config = dict(
    num_hidden_layers=13,
    hidden_size=128,
    num_attention_heads=4,
    num_key_value_heads=2,
    head_dim=32,
    intermediate_size=1024,
    vocab_size=1564,
    hidden_act='relu',
    norm='layernorm',
    norm_place='pre',
    norm_eps=1e-06,
    positions='rope',
    rope_theta=10000.0,
    rope_fraction=1.0,
    qk_norm=False,
    attn_scale=0.177,
    bias='all',
    tie_word_embeddings=True,
    parallel_block=False,
    init='normal',
    init_std_qkv=0.0442,
    init_std_o=0.00867,
    init_std_up=0.0442,
    init_std_down=0.00867,
    init_out_by_depth=True,
    optimizer='soap_variant',
    learning_rate=0.00584,
    beta1=0.95,
    beta2=0.98,
    weight_decay=0.097,
    lr_head=0.0104,
    warmup_steps=200,
    schedule='wsd',
    decay_fraction=0.49,
    decay_shape='linear',
    final_lr_fraction=0.1,
    batch_tokens=32768,
    max_seq_len=1024,
    doc_mask=True,
    train_tokens=94180000,
    max_steps=2875,
    dataset='wikipedia_en',
)
Each number is 500 + 40 x the weight over its row's rms, rounded and kept within 0 to 999. Layers, rows and columns count from 0. Numbers have three digits each. The size before them is the row's rms in percent of the matrix's.

# layer 4 MLP up, 1024x128, rms 0.181, rows 515-569, columns 0-127
090:527443553462529478495432457558549485495481527556602473475464461482580502482496496494470503596493491542514450517553576484472467554511501533524462494473551398494479458519501431549471517495532495539510480494527464527477524486465512511513500540586520491573463472473489448461501469463435388456564524510461482513519529524518508468487597498414486589493504513518510518520475504511503593529461
104:500566546501514498499412531429509479556440541477453462535501520462490524460441424447480414567540532509551470508569532524509492480534561492578470559508443556536490441544495534513568479475528494536468496512439442485507514479439583460485554456451461521504483592509465515477466526547536456536517539543524509489442443481508495480535467574461524564510531530482486483529547463493479480458569
090:491528481491461561501550554498405485558492532480430537501525445481484468492515497463505474494452465529469560443404471471559501549522522493538509518532556560492408481459477484516509459464471476448511537561458534475478537528444500495492563483488566493563532506434482611465495637522540493527531559490492476499544467445498452458490484414524456554478491488518500485486479543442517514524461
111:554478432515486545491549456565438487496556476565519511500493485457429531485413522453481550467429462480469468493467399500562498572437555474554434518454529467480496557500530506540480531548461516474446465437580526490497557536527533549484529486425468500532520521552515522462475485532458497511509522479512454459574483490481520446486519493517579530515456457537472547511517498426432502464432
100:583483520559493540544530562503496447541493534524521516528508471493523517543526538438548464508496452504461471535495450507576479576474433531483501438482485522543498488459574559552499498475461505512434535462494494515511606555463538476424536401535506447463465504450515473516513449441519521435554544437584520478505525453472485480512584511519554484511468467465512502482487433591491462491476
090:460470586563451494429448544555522559522462500507536529484529502454510511539532564495451519532536515593490491494459424484485418497563454469518443477564502505550529498534543480588477544513550569482476579475527555520500518522495492528494467498440528527512445474431471488457483481438480487414493557514513449533461500526467460554506476489504531504513475518489554478494426513519590482462588
087:579522488495468473551551550505493518540495514559515479564558527459481537524501444458466506506432493472410505571562472480527461490447520430508437429479466528515480486480508491468466538475476521563478528527520449476470426472504539480481449565463473495505514527538464599445493491592540462495567470426406501492493560506491524500466467538546547475478533538489476441457517539503441513418459
122:538496555512465490520464579523561492464469449478489443466502555506479468452508456478450515608510502481479497541456486533474471553509467427534495549536513531575523584392521538516484486574503478491541532524523455497473575534516492495489476501490506516452418535407483520488511538504547542518514456587431476493511514497409483526487541489464527519453484538432442499489521470515447585547541
119:512463492511487451463470399540474462449555502488510490473507427484484461561529505504529457522538518513531542470444606551483481481510515494509540461536570463545499464524513472517411564458565549514485428513430424528503531535497503529470560514587582567466501526470471493432474476488433513509435560546530540536492505445465530469534411510504479527512513477498436535530497568516503494464499
109:494563556481548473531506523599532511456505512517506513575551507566474490481467478466518437463525492525474461457499476499487487426509573517542500446524474568482510550580459482529457466535539480541525455504521501502490430581530469491443471489518521496446527502496468514492489381451475558613532500578487480502488481527561496499481489540485467539547453483456520535481513537463447569408439
097:529559501488511460515483560488630445539481481481555444431459457532493481463521530505499517499520487531541479515595496537479508542510419501514512456453453425553489509482477482452506535539489474480439514553490465534574468529370512396477476518598525531566495451492472494557508544573506506493537469463483496483475491533482475504510503494463471485490459505525508593465561539469547468488516
085:471534501472522577453589490455491447541489505495512468548504489443549483518517521471543555586510569480443497490491457510466499598485441484487469584455464443488451448494585438524501526493538444539474493510504484543489546481467539505506511500502500558435535556510540531454534497498538582556456473505445484501554463494479485438461410507421525459466500478522471470521496510421510514501599
096:461514484545499485401449456469419501508477421545516473508465475472505492439559486436551514452510538521549530522470481554528503478533530442570519504472470460498493518446524531591504420564515605503548513520457438516514506493548498511587479503540614522504508483472449486501559472474464493483460535513559447531532501546435485484542579515556504542558530511489546484471529470492498458537518
100:521537470520478551501426486473590490518551474513519533563542515487488409470511509515475481532465501543470569472424575485512579514585499456476457461493490548448537477488496495549522543473514501433528526450531477518517527609535470533504507452511470489425572496515478452502569381450555436498537526474508532493468526498543555540459549497533488495494482455456520447473472480475440446490473
096:409466481530477492447530469444494476476527532525468521519504478509572502527576531497446568546455488494492508528550468465504490534492466553538509464544512541547537486451436494501511485454541518539536476521433538552490530512473536520511547408525460499473457543498458469599437491539508478545542498557486553450482466500448421411522528480470476521403527448511557443567470529468501533415465
105:480483539480414493553494434486476472451507406496500519455498477524555475529530483498492550533490544544532543485462569526414508550444479507481492495535570593511489466430542533412505472476502475506477493539541457515421587534545545479501534520577533441528479546530540551495484509453548523512515561499435545560543494475583503470494484514532546471555550546433503448505450504485494456521509
105:522533515505525518413510478442534537512534503489584468429537539442496466473531552478554532448534494512502469466480472550506568488479502480519536501513490587524505494523467473556600502490499468488544492506536517540518423509539419530474476580482509526464478529468456491482456540473535530434583578458444438490481410475457465459452534551481481465597544498489538450466479485537487571480465
095:450457388451589507521491511533486534556492464494462492478475496537522511461541491534467491494504556437489428548485463516465532529422550452480446537446446478523564466532472543447522591486461557474555481542450529489498483547480510547512460468512514481529513527625506504479557500558501514448462486484424469520531543494572491554420524444451514452488529474520476524522553494440466504491525
088:489565550475533499466451583537535472526421490510519417478523437445470538539441529485493457477551567464457504509545535536501521561522538456543494437422479529429497464523488428457541476571462469513494576544511465557472479551449544457499559459452477393519523526524512553531507516560478468513532490489532500475519498435479481467531517507434447543529433519480496480475525477509516557484560
099:513451472528446535526498516476488605479517500495448534505535491583497463460453458504479500490520454474495522471494452529459496483479540485469485452498546551536478536515459522522472503570512486478517467454414492531555492530501593500498459427555518410515490525476510462457481446528484455538535572466466478600531505436509529508504491454488474547522604486602554528493556526520421544575519
107:503496509516595527453456476505503497510528498484503449563490439494488560475501518556521487508549535381522481467525534470445495493512562561494480561479474537473441502518390470419518461502495474536555492553533491443534461422452587558472514511470380540513552536463492507487514453506498514539467550427453543507563511502521494474494495493517523474547553398478478501481551516524500502505459
111:479499503573508586409603469513549525490594456513512555544557508490530514522519521502505468516508542568480541527448460520505474501449496505535449524479478436499566456468562510482559572502548579515496455499481489466397481500543473480460468511530478538472509562512529489474489468463446476534487553493559524487533454578484494541491522482493501429496455503520563457490610490427485524479526
081:511494458464526492472531458512515413517477523505545460564513415501475460536544512473546455496519538560354526448476452547444543446523449512541491526492489516568522559481423536529458520515531471492461502524472460508474566510511491503429530517488514514432475452526567536513437553481470558530436533483540463501565527487482545436417517519472463525579469476526529496509570533510473461500521
106:525581505441470551462442438511463460545544503535562529497468446465507485496419514465522493466493489567493591442520450487564473505494535535494519501486514555561596535529523468513511471519522462465491474467508516446515482580494463602410458483487464453497450481499482503566497496500496535472555550460462586516494466547498436492465506532448475463482453450530491533462588579521491487514469
098:530507445506491489530559546607471448564488590528494481471509462495495502460502479463470441543477609470538531446504441424499470527537461522497530498506552514538555496459508459607519443519494466519458445504531536453522470536486551481522474473478556524455495441505516562492510465507501506582511533490533453500533482589442501548525471480517498538452461461468509541477615517454553533525475
095:429423521512456578415436550560533527452566498465545554490496523538529498496479556484477524529571561540530489542450444497461557492548524502436515486551515461465558540443480546529447465504442441485511539524458466515499539484482566417509526499513536431490555508424527467504535495512443509524487520458476535557474496511526505461538427449530496513564418537495559562510508504490496482492547
084:451515581507524526448482461447499437522499433507507537493443474447504548565453512436475499576489457473499523552510535457515466533543509529496464470400469519510559405520541450460501508507473495501486566434485576470510526468487487495493538460486520504470470424459474510561479512456547483571544535392427526541563523459539527485438488483512475437544474493472485521456499438552506516557535
101:477482483479476528603565489487496526522448433448512475511516432555487424519455466545516485560488459499484488513445551504485518517531483525491446542439501532546437432439495464448535507557452509503476487536453573441468547492424524518493482565508506558501491504557504514475425508492482472516477468417521490462502549539538503440473383499490498520514505467580484573492433477485582476554503
092:524444492489471578545563525507485499492509536543491469558530434502501516515543484518485468502459507532474439479409472477522498443598524525513519514510554478558566484480482496485497492524471528466483443477492461497434444501498519546441476421496501444607557519469457502455540474444588442518579483537564507553471515562479470492456572500499507476525508519516519511576577483470481561417478
106:530462484593571549524535497521457459489501451520474518559531471504589527531573487558533489485498473429605451524478595429494523506509483520518485454509527482542463574450482492506495490571502553407527495505486505518516555505542514491501522507483467418410468500493497458447545488504522469577536498520494480535497555533504492482494509394498561499430437477528521527535469496452488423510511
093:449492500535516460457537496503534515520511549523530523524514453461542364555490499515501586519455549528481529482532503445473446538440555490551484572515517435480554507457515375455468448469487502505487519529526483503464488511443467502522439441517441460475512531527530487522459483460473406548481568494422517522537467472483500449503433532553483410465561488455497482476466445511540478487522
092:497504505457527458517549497474453553451492397494522513550444465528531443488454485490481589534501500428518525453483514489475525529478484463476551487549467506526537534450450489470526456513528470564422515570453528608446496546574480583509510471489454507438539419482500528490527522451529486488542519530590486537482524523520440550504489479528546463496537556456524534488579499446454493478578
107:536567466567514528519484563541500459431516498520509532532510505457414516496501480525430519491488534533542478533428524477516450431425522533507500467554519537509460574496436465512592500444510574506471474458479523499505500489586524511484460570536598529485469543505479513451501444482534462541489528589413501521515528488454453515502475463500495471412476509485475457445488479509487609494539
097:481440517522499459459487529476486464504489517475462615552574494449482525572451515485489486514537516510430520457518519531528451558460567444514566450500514515541454534533481532466494516508478458467555448561492523470531515490562503477539544509576563572461508482509564501463526523519450588537492553471524507513457534499459476526418536452515488485511540457438491493479512445495414463387543
099:491485499517505488498457486521447544522539499536476543506547436530454575443463506549478537512479547459489505472488489540463575543519599468527461520526542465503425474481511557441468540489459477465504481567523466441480432486447537526500551459535453477462507498551431526550412505490455514519450482466466546516472546533446482402478558456459549507481510469405512503538477447610513511464497
091:539427455542455576443451439465466552448457544481496532503574459503533507458544484466412415553532553468493575459474459428456484486542564478481530497512545530536415566450500481556523455539480487483476542554500551458486458524483508508496541512524529493498525531488517524500485468520507506582436525492527503458501486419508516463473560466515424483519472523559537494491507451474570458556451
097:516521491552493508504517531548538506433530552518451493527471494487616456473531490475531547490524563560551464493481481578462499533451491532508520464515468384457496523455473452496497494530511473495515527566626496470563579498512537502457519508508489477483461508535457534492484440494486488509512528487481573558516461438500481426511510523497521505433497517449475356474533426519513515436523
098:488542521515529546526486556544458499521460468481463517425552506468516506518502479472470589482510526538442476519486472454503515444529491473524427539564508582508497566547458526487524424483468511432456534491498441552543439441470576483434528448425528512543469628509529488543465495481436524472497534526490493544506579546505503484499515449575533446492421463496487476455500506557495504507442
108:481542513484490496485472548451540530586564520522476472452570462501562488486520486484522574458492623468496482468460460494460526451549558527480481509473406545524508443488466507501503471527520508524520502461497455507407469467503477495459499502533535422475468481549613506486484469475492520502507546532520415552503457527545532474421544468526519524559537488506576450489492465495446419456432
106:434521503472496477464593525510531488500583506556440447555502505488533482508525511531470519469457496567427470567491563476504466500493453471517430494545481420521487499533511537476419375452489474553499521503534419489452501515526488523507505543477470500496468534595468553483568492384546536515541546433471553520514483533488557525488482534506550462471436509539477486468521442490480540510495
094:521538536493507537501470511473441543547436435525516526511536510478552476525468494459528478530474478553464525473481503469574519472514480505504495479440525543521470583480437532517525465491542539467436435488546467411539516438541540576523419502501499538549541446506441476428539495544520501447481540523480506601488460490488468491467503577556420408512418517534471552527524496509559526526553
101:432473462545478511528434580491506493555503494584516494498513523475522505479503533511403498493547472556445497401542453497444533476469494505451495526431450467579496518546485480466530534482488464454489555422469507444486479553503516494484479435509501501509575515515535521592470452501508482453554450495500487493485507471467459497458515566497477354490461503538474529538545423463496537479435
096:497541486469542340509466456487461460487561527512485507508449489565485449494484573476470476497479550438525483437488380509430567517496460449514481539534493522476534546524519470441543550483474460546462506519511493505540505574482513484576566451510496444569481469477505559496461460488552513448478478585477417512537489492531484441478485494552467475485480492515531531498476534546456519515541
091:484559486540555469491411467481500503499516493535568517551542478518468453507522531506500425456406507471548548513385543527469540431466504511482512480488496465484503553536573471480554499512491505471570401514514504520483442530516500469592415461484492484486472441493480523488474546527491523513496542506525508547544538524505457478522557498592503609434479497494525516405518546519517524554522
114:508549479503467546487613537497479511468445489524484471550491518443487455499535413460524536496506505499502471490487477442504473586516566543491456451536550524498486572501512490558581493497527491487419475542538571535467536544565411536503427392536492563498503497493513528503470519489468485498456495485464443487516449474577528526489562457488508561476425474440547499449489543488524463507433
111:488498503535528549517475479507478509485467540552463497463564426456468492508531537479584481476533481480457498524581459502510515521537414519467500521529537502468527534500532590580491468547564501553497480498515530501397526501563438502492455430450468597495581523533499569556571471548452482463498545466465414555476499496545502461522494531492483483469466495487475504518379494490488510446487
101:446501528530496480525455525520520438485529403519524587505511440498453470443527560510515535521469518525527469491397514516452487497542451494533452603496520555571539512482539528462513503540542512534478484480459490445511484511504496533446514559461442577494533461525461455530509455507533450441556483509465532515629499491530515485500493502540430437472420512533469509487439546495581546491461
091:499483530575474505510468556544509528524534505513548516477505529526501527441431407500461479448516471511516446492485510493469502487591504509448427533444436511490500496566515467454483562550424480474494527570463486462458494539479475487518542454518539490466459531452544488538519503539494419502565453387546411492529507534481533530467521481520553545527583502473482502509471490520537512633537
098:436604470498528477540480428488536496496514533515528494550473428515502535464565489467478444499496500486491436508495536468496569491449485481473608462445461513520550516520445480448607531522480469521539503632458437489453522514482516579509486555468477514531491543546533551556488500462477537487568550433445502552465520475432491472528425540548517450471492509539506485494513485509491460493512
113:562527503530474480505486543536458501502493579494517448532485436486539430463538538499583466515468494553498479515558525525506557540549525551504465484449474493544493531510425466504529593517477413542412553487509484600451511508524452480444500447547538474571506460524525518480476531479433514508542499400503445495479502499582495510461532464465486561449527515467449436503440511482508439475455
098:456491482491554527498565494520499569562501454470433496448481368473558484497470458431506495444443503432510426483466581531578508430519535527490479488483492462467496433559497589489468471539494496575499457506498526483473497474430513540570520570435452563420526529536502531534532464501459527555509546530530543482468507476541472457506533552519504516486528499529512516545480510489556511509448
105:492522518595525512517476534482425502528541538490565501490396442492470522497591486476478458512528536553492520423455512466530464599522491532500467513511477538464471399523520500509466530546476495517485523475514484512518552523415447454500510511475462491553441573424454498534445495565414483551574517509474572491493446463588493429463485515550500539487476483460466509530452504503490488519497
092:438460489536470462522455466516505474498519443509503510613441434513497463510483491478525489488541452479507523493462491530542582509571457521554485474583484519522533529589496450444454473483474457501508588522543441502482441574518533558462462520451443473442564423559462522472490474513478542484559509475525508504473476415494486467497595524462435500536487507491446525446528544442504483473460
093:507515519544548548534501507498582547515519480477605466552542487526501464469524510558508506514501484386502466485421557453454512465528531562487509493504431479495475545495507508513469499556504520554452415511528484456483496479474475442502569538475451530479474490469504515479529513494516446492546491457545480470413451543569511512468523527535425480411533450521503397437459563551489563538462
093:487525501471524523500497453515526498491423370479477531471483516569485485518455535516530526475489632487579440447549538528528463490528532473503452525493505440525574409477490527468468549471543504463482424511504431427597510490495536533581487431562514535443542486507512501515494479547509480534507452467462506508483443538475523560542543531546519509525538521498502538511431516517565507504517
# layer 4 MLP down (transposed), 1024x128, rms 0.175, rows 515-568, columns 0-127
093:460574540531517498527490595497422483470563503482397480528550464564488508496517415549438536507523499514466542479491487524517468481486409499535534496548485513559554443527532503449525459494506502479530479591532532509498478480485511422503498572427488473455499480503511546542452514506440539452494472530463426489451494463530511496557491499574460513529483550437399534452490551535474505458447
106:469534554600552541537528480550479563504487561540477469525449451505399457559507463509521408509522532469517493519400509509463513480472529569403547504475473533586527522455473498571448429484486460480443581448456424485500547442498511493492496469517504449504516496521509465500417515438541489478484504438510575473533524533488518519475494510510515550472481528543484555536505498485525543483487
097:511415479533470492467479559558509543511574555476468453533520537467546478461461457561532519471519485499490438572546505529523536481491514421504474481493479422568555500386467536476544480484455526475505428510565514448464541532512451436490492500547511506501432530487527590487411531438527485536505543487537494493540545471529500601522501517553532545461505537458507507503476463565487531451533
108:515475471449469529511462549542538482500533565464521496484474491457550452565459554509540479446505546502539504450536500562507480427460416476527497468433479562510458484527504519472456474418522493545515487559483514445502487490496539443558406514535486487534455422463531551511523437451482499441571479475461542587429476445530518482469581465479502462478498553475588498437525479447492471490483
107:446496485517550549435475472563494492533478451565456497527451481512516418449477523482464452432448509478501477477547559463512578467510511563528547489472483508524498542519465512493543523507448494489555488518532515474513627511430435520579445466557538486495478517503545417433520508503552471563460500493510474476514535510594463490465435535588474498479572534512510443531559518472523536472504
088:548511447477473488551437505430444545501505491485570549496469496558466499504561500500482525542484541536486467531465559456523438482416475452464597474425486469457526444514467488507437506528505460510475432527484507423479491520473562498479515523508497496505553492574546486468508423502418509546579451529481526539598426499456535485453551474508550493545536516478562533483491564458478552516479
100:456510431527487464497532490492477435447508536505496520494521531507527544507465474560546490512578508512406501485504483490531482451421541483496554474521533437521480407469526520519444553441473541476474462510577514480430462539483534482494526468504488471485514433496552453459526524467511542485510508453497511470435482523416565585551487528449501501504542535469494546552635510606506507514443
092:501496489483547524500480380502504511474495442461552513535502502489473523575518483522484544403511569533542532507518500446518495550502524525552520396532514578477512513555443540485502482548445462504551473415501516450464475490384523468425471479468494460550533445522524459543498482470467489484466517481480487480498497501515464500441465514462449435520605504509499454428448507436512495439447
105:508504471478478512483561503495476520559528537639489490545500497494502513485550520484462440455459476483505527510528483514563525452538589579502440505540486555488498560511419534467531485491473436464544498517545462430433521439495551425553467536486463506486433502510503531468552459450509483472544534482446462546472475553590413534491572491464505513479521489494493494435475502543495466576548
114:560550444513473528505537514537499514444495487559531442435531484560474481498444530465485500440490471487509559548534526520475552467520506500453448499488510539471565499530519533523450461493434513504431500505450429453434497472472498438511478601498559449526541510409516513414475475532541478498563460531416531528533525511486499487579494485561529480480524478446491501508480509498462450529358
110:524480531442562535446460487496478521495470536462529522500512469466475578509525462475490478526372495525551472464500512494481516508527536453538585500499537501533474497476555432502455451426505491467456503452556521522487468565497499550567431542517501445535493533514525432453542509504520547498455469474460565547555438436499466551488476416476449575504434472439396532504502503556502481533494
089:526543453512496496455461490473459490490533541568483539545488437541475536436520542491488499525493411602490581507458501583539511433517542454504472498573510474459503500457454473511512504533498522503542442468483496465470523496493450498516495493477460496442571519485510502604492556528507570458488502570417445422499512589486508503583543429516473520495489497500450493485485481504563582567518
101:554554527434538520529515481518501467474456495500479454469511513497410435479468453549462419474523501513392425559477432431528453498481490440535552467499510447531560458463473489511547478490469504448547450454505547452510514576520520587506512497558474424538522531575524524519471591525483576479496477514507511428495450489512527529533446544493520539546452538480554482498476536537522521507496
098:514428523607533490454495412519479540504504459464568544480503499548535478560524413479523500538556464500539503438442529532580512515465448475532550540458556460502518470516482502552533439548531515543545486542482497479536514500481567455488514532445475454487469559469459537555449525487469529434535540476428511411526469497541485479458527541563521529461559556458499457556520484550455524527523
081:556451449486448476525422474501570549506516510580459413488511531541429512458491520494517483485460492452539473474535487542557504473454507518513439428496544483524543486485552532515442500522470528445453462437475451490508432493513461459585501484397538597536571460481541479470464521492544466534456421463511471510524467510476549509481506477519500437517501507463439496534578523468432467515544
102:509472488452474518472537516460476451470422527549502523514486564507478553490508550499513483491486532500485528566506533554582475483521577470509479481499429436507465469543444534553504483530548457516546439564528466570499513425461495561500435474433479439531567507570364526559508529495447491470523508478572430480505499541510502519563445448531523495521511480492514549540461451505483424486518
093:420468426513564538488482544513519515551561501491521534552584469535458513502471488460482511466551549403477494491444573423485469494520483441558540551531578480417484557548429531451499493556514517492468537526518500452458517493497562436524492501561502569432534471493497537466491519456513477496487548500476522480486432497552478474486443516469472468480508468553549479451430477578510566505522
093:566437542541446501515529518548478583496514436473503487467531540456473522540494472446478471527542463500509520480517523459409452531465452530480510469505529533465479474494538439592530456445545414508543531516404453453504556526471514548541533573468497518460508436474453509449476527520488459524429499534544524549534527574457545512481514592541445526543549490438481476521544497562494502493540
100:423441518470497544452535430561510478499507483487499463499536460445489487538578412490418512473483530575498515487497497527452426590553481514482542528529459498496510529503445510492593524462528511518456504597471527511539495513453501525446547511566501499480529474516437522498490490439508470530407498543513554485579511413554535471503432480504520436469511505521451493508493519512466505409562
117:458551418560446509563503524545512472433469574503376489451464498501496500468471509500549575515467494578480505546518506489489455446492446513557512492493544481464445430413456566483486485535512462499477562504479545494448490485534578516458447442547474465521470485509564498569534501533481496454471458518562559513464413535534486539498532531500512488474531441435519466492564542506475519488486
098:462556540509523503509473473460542514535474563461428552546530418505539529518570523576510578530473469509462502543468491505515516477447511485426529553526497486451442521492499484486488474524594591429603615484533475502467492543517506504446495520568450479483498526486546470514558532522486500497554459515515497461523576500503533530605533489523494492524544424497456510502459441534524495499543
110:472529503533551481538454517515513502545495478479511490509453459438484457551546441489443480543462561420490497471518494500517520426497456508548514605522510564591503470426527522474549534482475526488538523550432533476497496568474521450496519494412501437477503564459522445556437614429522512475495454463466497449494505400499489495468488510489453522499508565505584536515517509449512464525492
092:469478540499447496455462472464440566582506568506440453431493515526450552474497497472533450533461523520508546532409556528480509554571417490502515544505500471462507543524517515475485526469509492501430487532465495446490456553530482525555463458502468448455537536557421513498488477549533464439537484473500550467468459483484376490575560519472497528508514510546417494488563481462453480456544
117:500527552497446498530458534450430547525563408581508537444493543500491544433548476505443506532521458565473539451504462517435462523484497562515524529475525506559544504474509430492518478486520451511540435543454539499500488578496435520499555477527454461487449498486503477539490613518562483464502526509526507481555532489456531419484506494591524549444493547474564464459425545511516528462511
095:494557452531524410496553520435468490534534531569437476486511475489416484516530482426545522478483504518540384524476551459523498458528531555497530503465446474520470488549509519527498378463507517537486580541477461495526534515454511517478476464524461498499505465427453510553502495441476520479564480514526394460469438556512538530527547515480446495547460580510500476463468507474519457568464
094:526539568485522521519480603473480516450427476513522580550384469472457482545525510522453471454453508508505498498516499479457415443519524562415415461520497480467505498563471528560487458565510483505542473487504478516490423563515498484430499459475503477501476556509432534501503481465551539485596517524524497449530477532535537435454494522548438498489470474537543504425511483474450476530545
088:459444426458455469479502513491476536511463553530491429495543539558470458462486488515500464490487467516481528461472565492465539456462548507504471509554529459467456519452445462526506446498423504422486475475514421497551470464480421544437506448546475504511476546567487426443469481563499502494403452553531508549526502570571482502512425488507466513502540502522487418442434531452457464466469
075:483474501501565477443487435506527528480487550513481460524513561465525544439444580486536569513482530553522591480470543482517522518491550430448528513542530477509481538590514448542452511492519509499515559550449451550475485588579511482512537411467495568502566512499521475574471507515501474501532509477523484505571544491438438531539542559519522528509474582532436585506515517527507507508555
102:565514494450501520487394456457540501466475583459543510539477523492484486514492485537489477464491554487532493495545484554485487461446476473473456493496518495441414512534434517437492482511551442527499524455540540567488569535571447633507473526473475493485466513507543477483506486485482519541448543550417556527564509536510501472535497497477482461531453460385503494445419502517508441555522
101:505442549565533524503474491506473544568535482477538529547409485562467456527490507576503444525462485567446518508366485558468503513520502525507666518501512479496492465469544445520516479564522462556466506478475565516515513491525532505487549455450505461483482505588507498595531459483485532528522488544484534497560491480576528466532476563439509509514543479472507470506529501492543535487499
077:554395509492518525500453476503475522506482587528476463533490556462483495433496552489499479516588489492573505514506496534500572454519464442498516422623468424462461498503481511538516518481494511468463482553473500539502507494530417527509509486487505590494494515523473531572457562445524522545453512487555487543516551525529468497511508549498532507585403510548461573486510583461501445512470
088:490490466500536449432545448495554465541514455492538580488459432530487512471490462566497479496546456511488525470470459517535484487497484535494473464577486498542489499523487569472453536576502474523445519514497503539587493467518477474520510471548498513539478457485568532484542431486508469514522461518389469478493576454518615481492478555468442465517599476550537500524467507410582492436534
099:515506551459409490502401525469448563476517587527482511481409515506521569481456542482534510550532503505651545460470474509541557559482577472513551465443538485438476523546545515495506515511496618555507487523470571531502494512492484478494451518495508512510573525507505462546481512513485466518530528502424470479476513514555474493481515533447433450492513447530507508448503500557535515531482
094:498490571459543502513442559493516581467470395568515488482419534488460535506522417628498488546448452557500481590472507531468490497519523508417484549559546480511512465465547508469525492514507529523444517514407523491497500574551486502566481486519474452532426443535496539486519505539522440447475505545489496504454492510498482477578478460511473523500466449513458512458525476512434484550521
093:414547528477421467514525529493479494558481466430461498406475514506491507511534446515536573537468507495456444538474594530490501510465481544518566500540528547518537467513521456499469552552550560519449511465572526536478530482486532463549529547434494478530509480505540523470472483487532599517507503518556469467408487472499548434525485429400478434552508534514560499531494498476492521522578
088:577431449426496453534534524517517462481455521534483477538532491475533488467481495515552525327554459444537527561496427524440517489483532457469457480478559436451541493487505482476484516481452484483478489417479468445478467555499512572535491477486451515519524543503520503495464525513465496453512485413490418544527554549487454495485476483516556490534422536481512579503544545514454497480465
107:526486494458498496531490496482508521460509570525492448472446460462430560605490600406509458501446430569509493467480442555505477482499561481514510475463522506577495486485525537468512549509529430545530502521504478493433442494514491477503544538497515489441589418522476562626442533444485517536447454542512508494413529502486529450518514460499474473519493512431490508499551481502525499485481
109:474467496623494520542465504561535469582549540508513496430438546521521554485510468508509547473452471561478540439482525515479479489434401470473481437485490577495443534499528534468451444463488540490537528461460562514540465459499435524491475514515478485461516524549579443522510485480505506416481487499500563533476480490563510514496540459558481438495492544520509467505502488528563600462421
114:511602535513504497431518463547506526545504476464406497530475531561553521535468526469481573535490521465508538441508447551521503397509383536433537431441527561491473508483504517495490425478469503472494512476471477466506512519515470536463442538566484526466504517442489463485481600541502490477533515533508519489461556488572533509472513495540489491547412466433497471466485551508492409525524
109:465481482475499428492557492452552492555442488517506531518482448471487514420516472509488485480507465499563483462515509464576552480522487531501459528537492567474431489564470503404526546538477499486547511526528506573499535546486528473504386544400476518563617497425452431491503464568491479508494449422498510546488464520525491528505477478475515543471490535455513434503464502530457463449561
108:441482498531479472527450432516536473525443429505501488514536519545459498533521453550519514561529501459431477574424516534560556504535503482515530574491477515489541478450429555447484541477546479536426516484519476544468422486515430512518509515557446515524445492541476476503453533448438460467475444513522522535439568472507444577509498564579538488505488459526446521477507396542526474487472
104:515468393531534520449510523490409494517583493456524467526505412502556548501444480525479523497463523444488453516479537452567424506458535520444475522517495527484548485523395452492503530519522474545523486530513477478551454486490443431524484490456532484550470444535545476508487584454487501553458511509518432575563435474487513482540504499539507543433535499484537519487478536533551481390476
098:507495535504541491443485476529507525511559501432490466490474528489500558557428484509455510428500511502474475534543609535449502476509543485523499529513494474539520468515449533515435491487483519520487569527539495473497392395545515536536523469402592500474473549493626466556489535525506428456518430487518546502552531502498527581558496526482494518511508567562519515516495546485527551530509
106:479456518555431485535456569433465552541514427499477515515565506431456526488519416489464481468521507502530580522459499574505428492524518500508533497468449486500521552486501599467491527462445503523505521477487531553521494489462466536572545542549564497452517474545501528515514477538530538538523485464542437527525486441467511505479561431539539535480594551550517569462397505485540514457465
104:547484506484455494478441534510471508504427521479574486449471418516509501500494477496455478549451549514499406608508436492504468508496449536446554383463544523492538553468485460531503529486501450527469502547479522475520585471472559515484509588541475528503527499465487509512509457427496434469540503522509539462512571457456512564489478483537537501414508596436547509448539518502513469501466
107:437494450435513426516531447490527471505409499501500524432502544464507534570535447524464565437505553476530529509449481487457453456471536503492567533463503464494448495521458552440469554520490557511470574462451523573519460535531435473489525574572482506509533457546493414590501460536466545493526512481493549459487529561490588463536489426509486502519459504458477518530529482515521449518538
092:516467528507529504481462507539539533441431424532474473423537575487536475502450567537493447460463482525563468468470448476513518546458479538498519476475450435425512516458521492499530503452453456616477523488460518524540465435505495555569524507515526533504526494479448467506485592529578436475417425527539452514441519525477516451544466479525504514494543577547553507551527529475536500492517
101:464469482576480482485510489483517488493525503468506483511547528467538486444504499623425535509471511522488519548580525461480485484453505416553548498526473509512522569478511624547455474521522489504455439513479474496570446468490441488498471539515437477586555535440407521555492546481492532506434480482460523529514446449514486573553531499520537493461440474494517538570489565521479478484444
117:492482582519540518528500539488529432511500537493541486525520488524451470479521489467482513483455558486489514500508499478605492441473518472443509469542418531398477471461514559465526509487473485448555512502533469451502520562489462518456488549451429505455496536495478557439496514472501603486517516519584495513447481477452548462518484493549562518483508491642449557462503456426517426495551
115:572560501505499522507523540472516473505458442574518478450457467529455500487549444492508489524527465517545509566532536504634538459464458506472547491557513457477531438521435502532575465505475465500483470529549553443523523575516508482452578416476478506473459481480542535480443508515429522452452479496510488456499463476501451469471503464503511515541597498482520562513490460448586427499561
103:492509509501519431572490603500519478530473501558505525568505384495494520481592495432534474521555581514520529463548497479554494494452508478485519461456523508471517495473506532533578516529482489373466514485519497554430514488474508521480552527471460537494478503493486601538543481546507516557514519513463526436528453445514431514547446546505509514506485452452434537394530491528482519507490
109:481524550519521519510514572500518463475457450574476455466449539565479508585472520538530472470549475497479520517493494472498521541508533454482484429535546469440518601484440493544508498516569495595458529472559499486507444462476496505516513547538521461554428430516459518435473457583468400508482526514536535425519562504467454464548475545494516475518531544514556551596465492513507526522490
106:500530448559464419478524548506511463548527584518542462488473565493444559485506465580476492455475542494465524548437462538431501459550462462494444522519476491542464442471523492475480507525514540512519485424541528587574488500490471494511440460534461495517446481552515514564492533537385502502551512565516460421414504525488501478516454480489482555467414537550491505457485484504495447528458
109:527434497496504464467513473421563573444521472482499480547483540549532477483528530525486453494545541512515511456499486561545481499447480468480486508512538477487494552495453515458552465483548457526506490529492551413547480573523516600553495455549541545486492548480460470433497555475486476542523455452537499520468514437457457546496491444588462503573506532513569498483509406566401517531564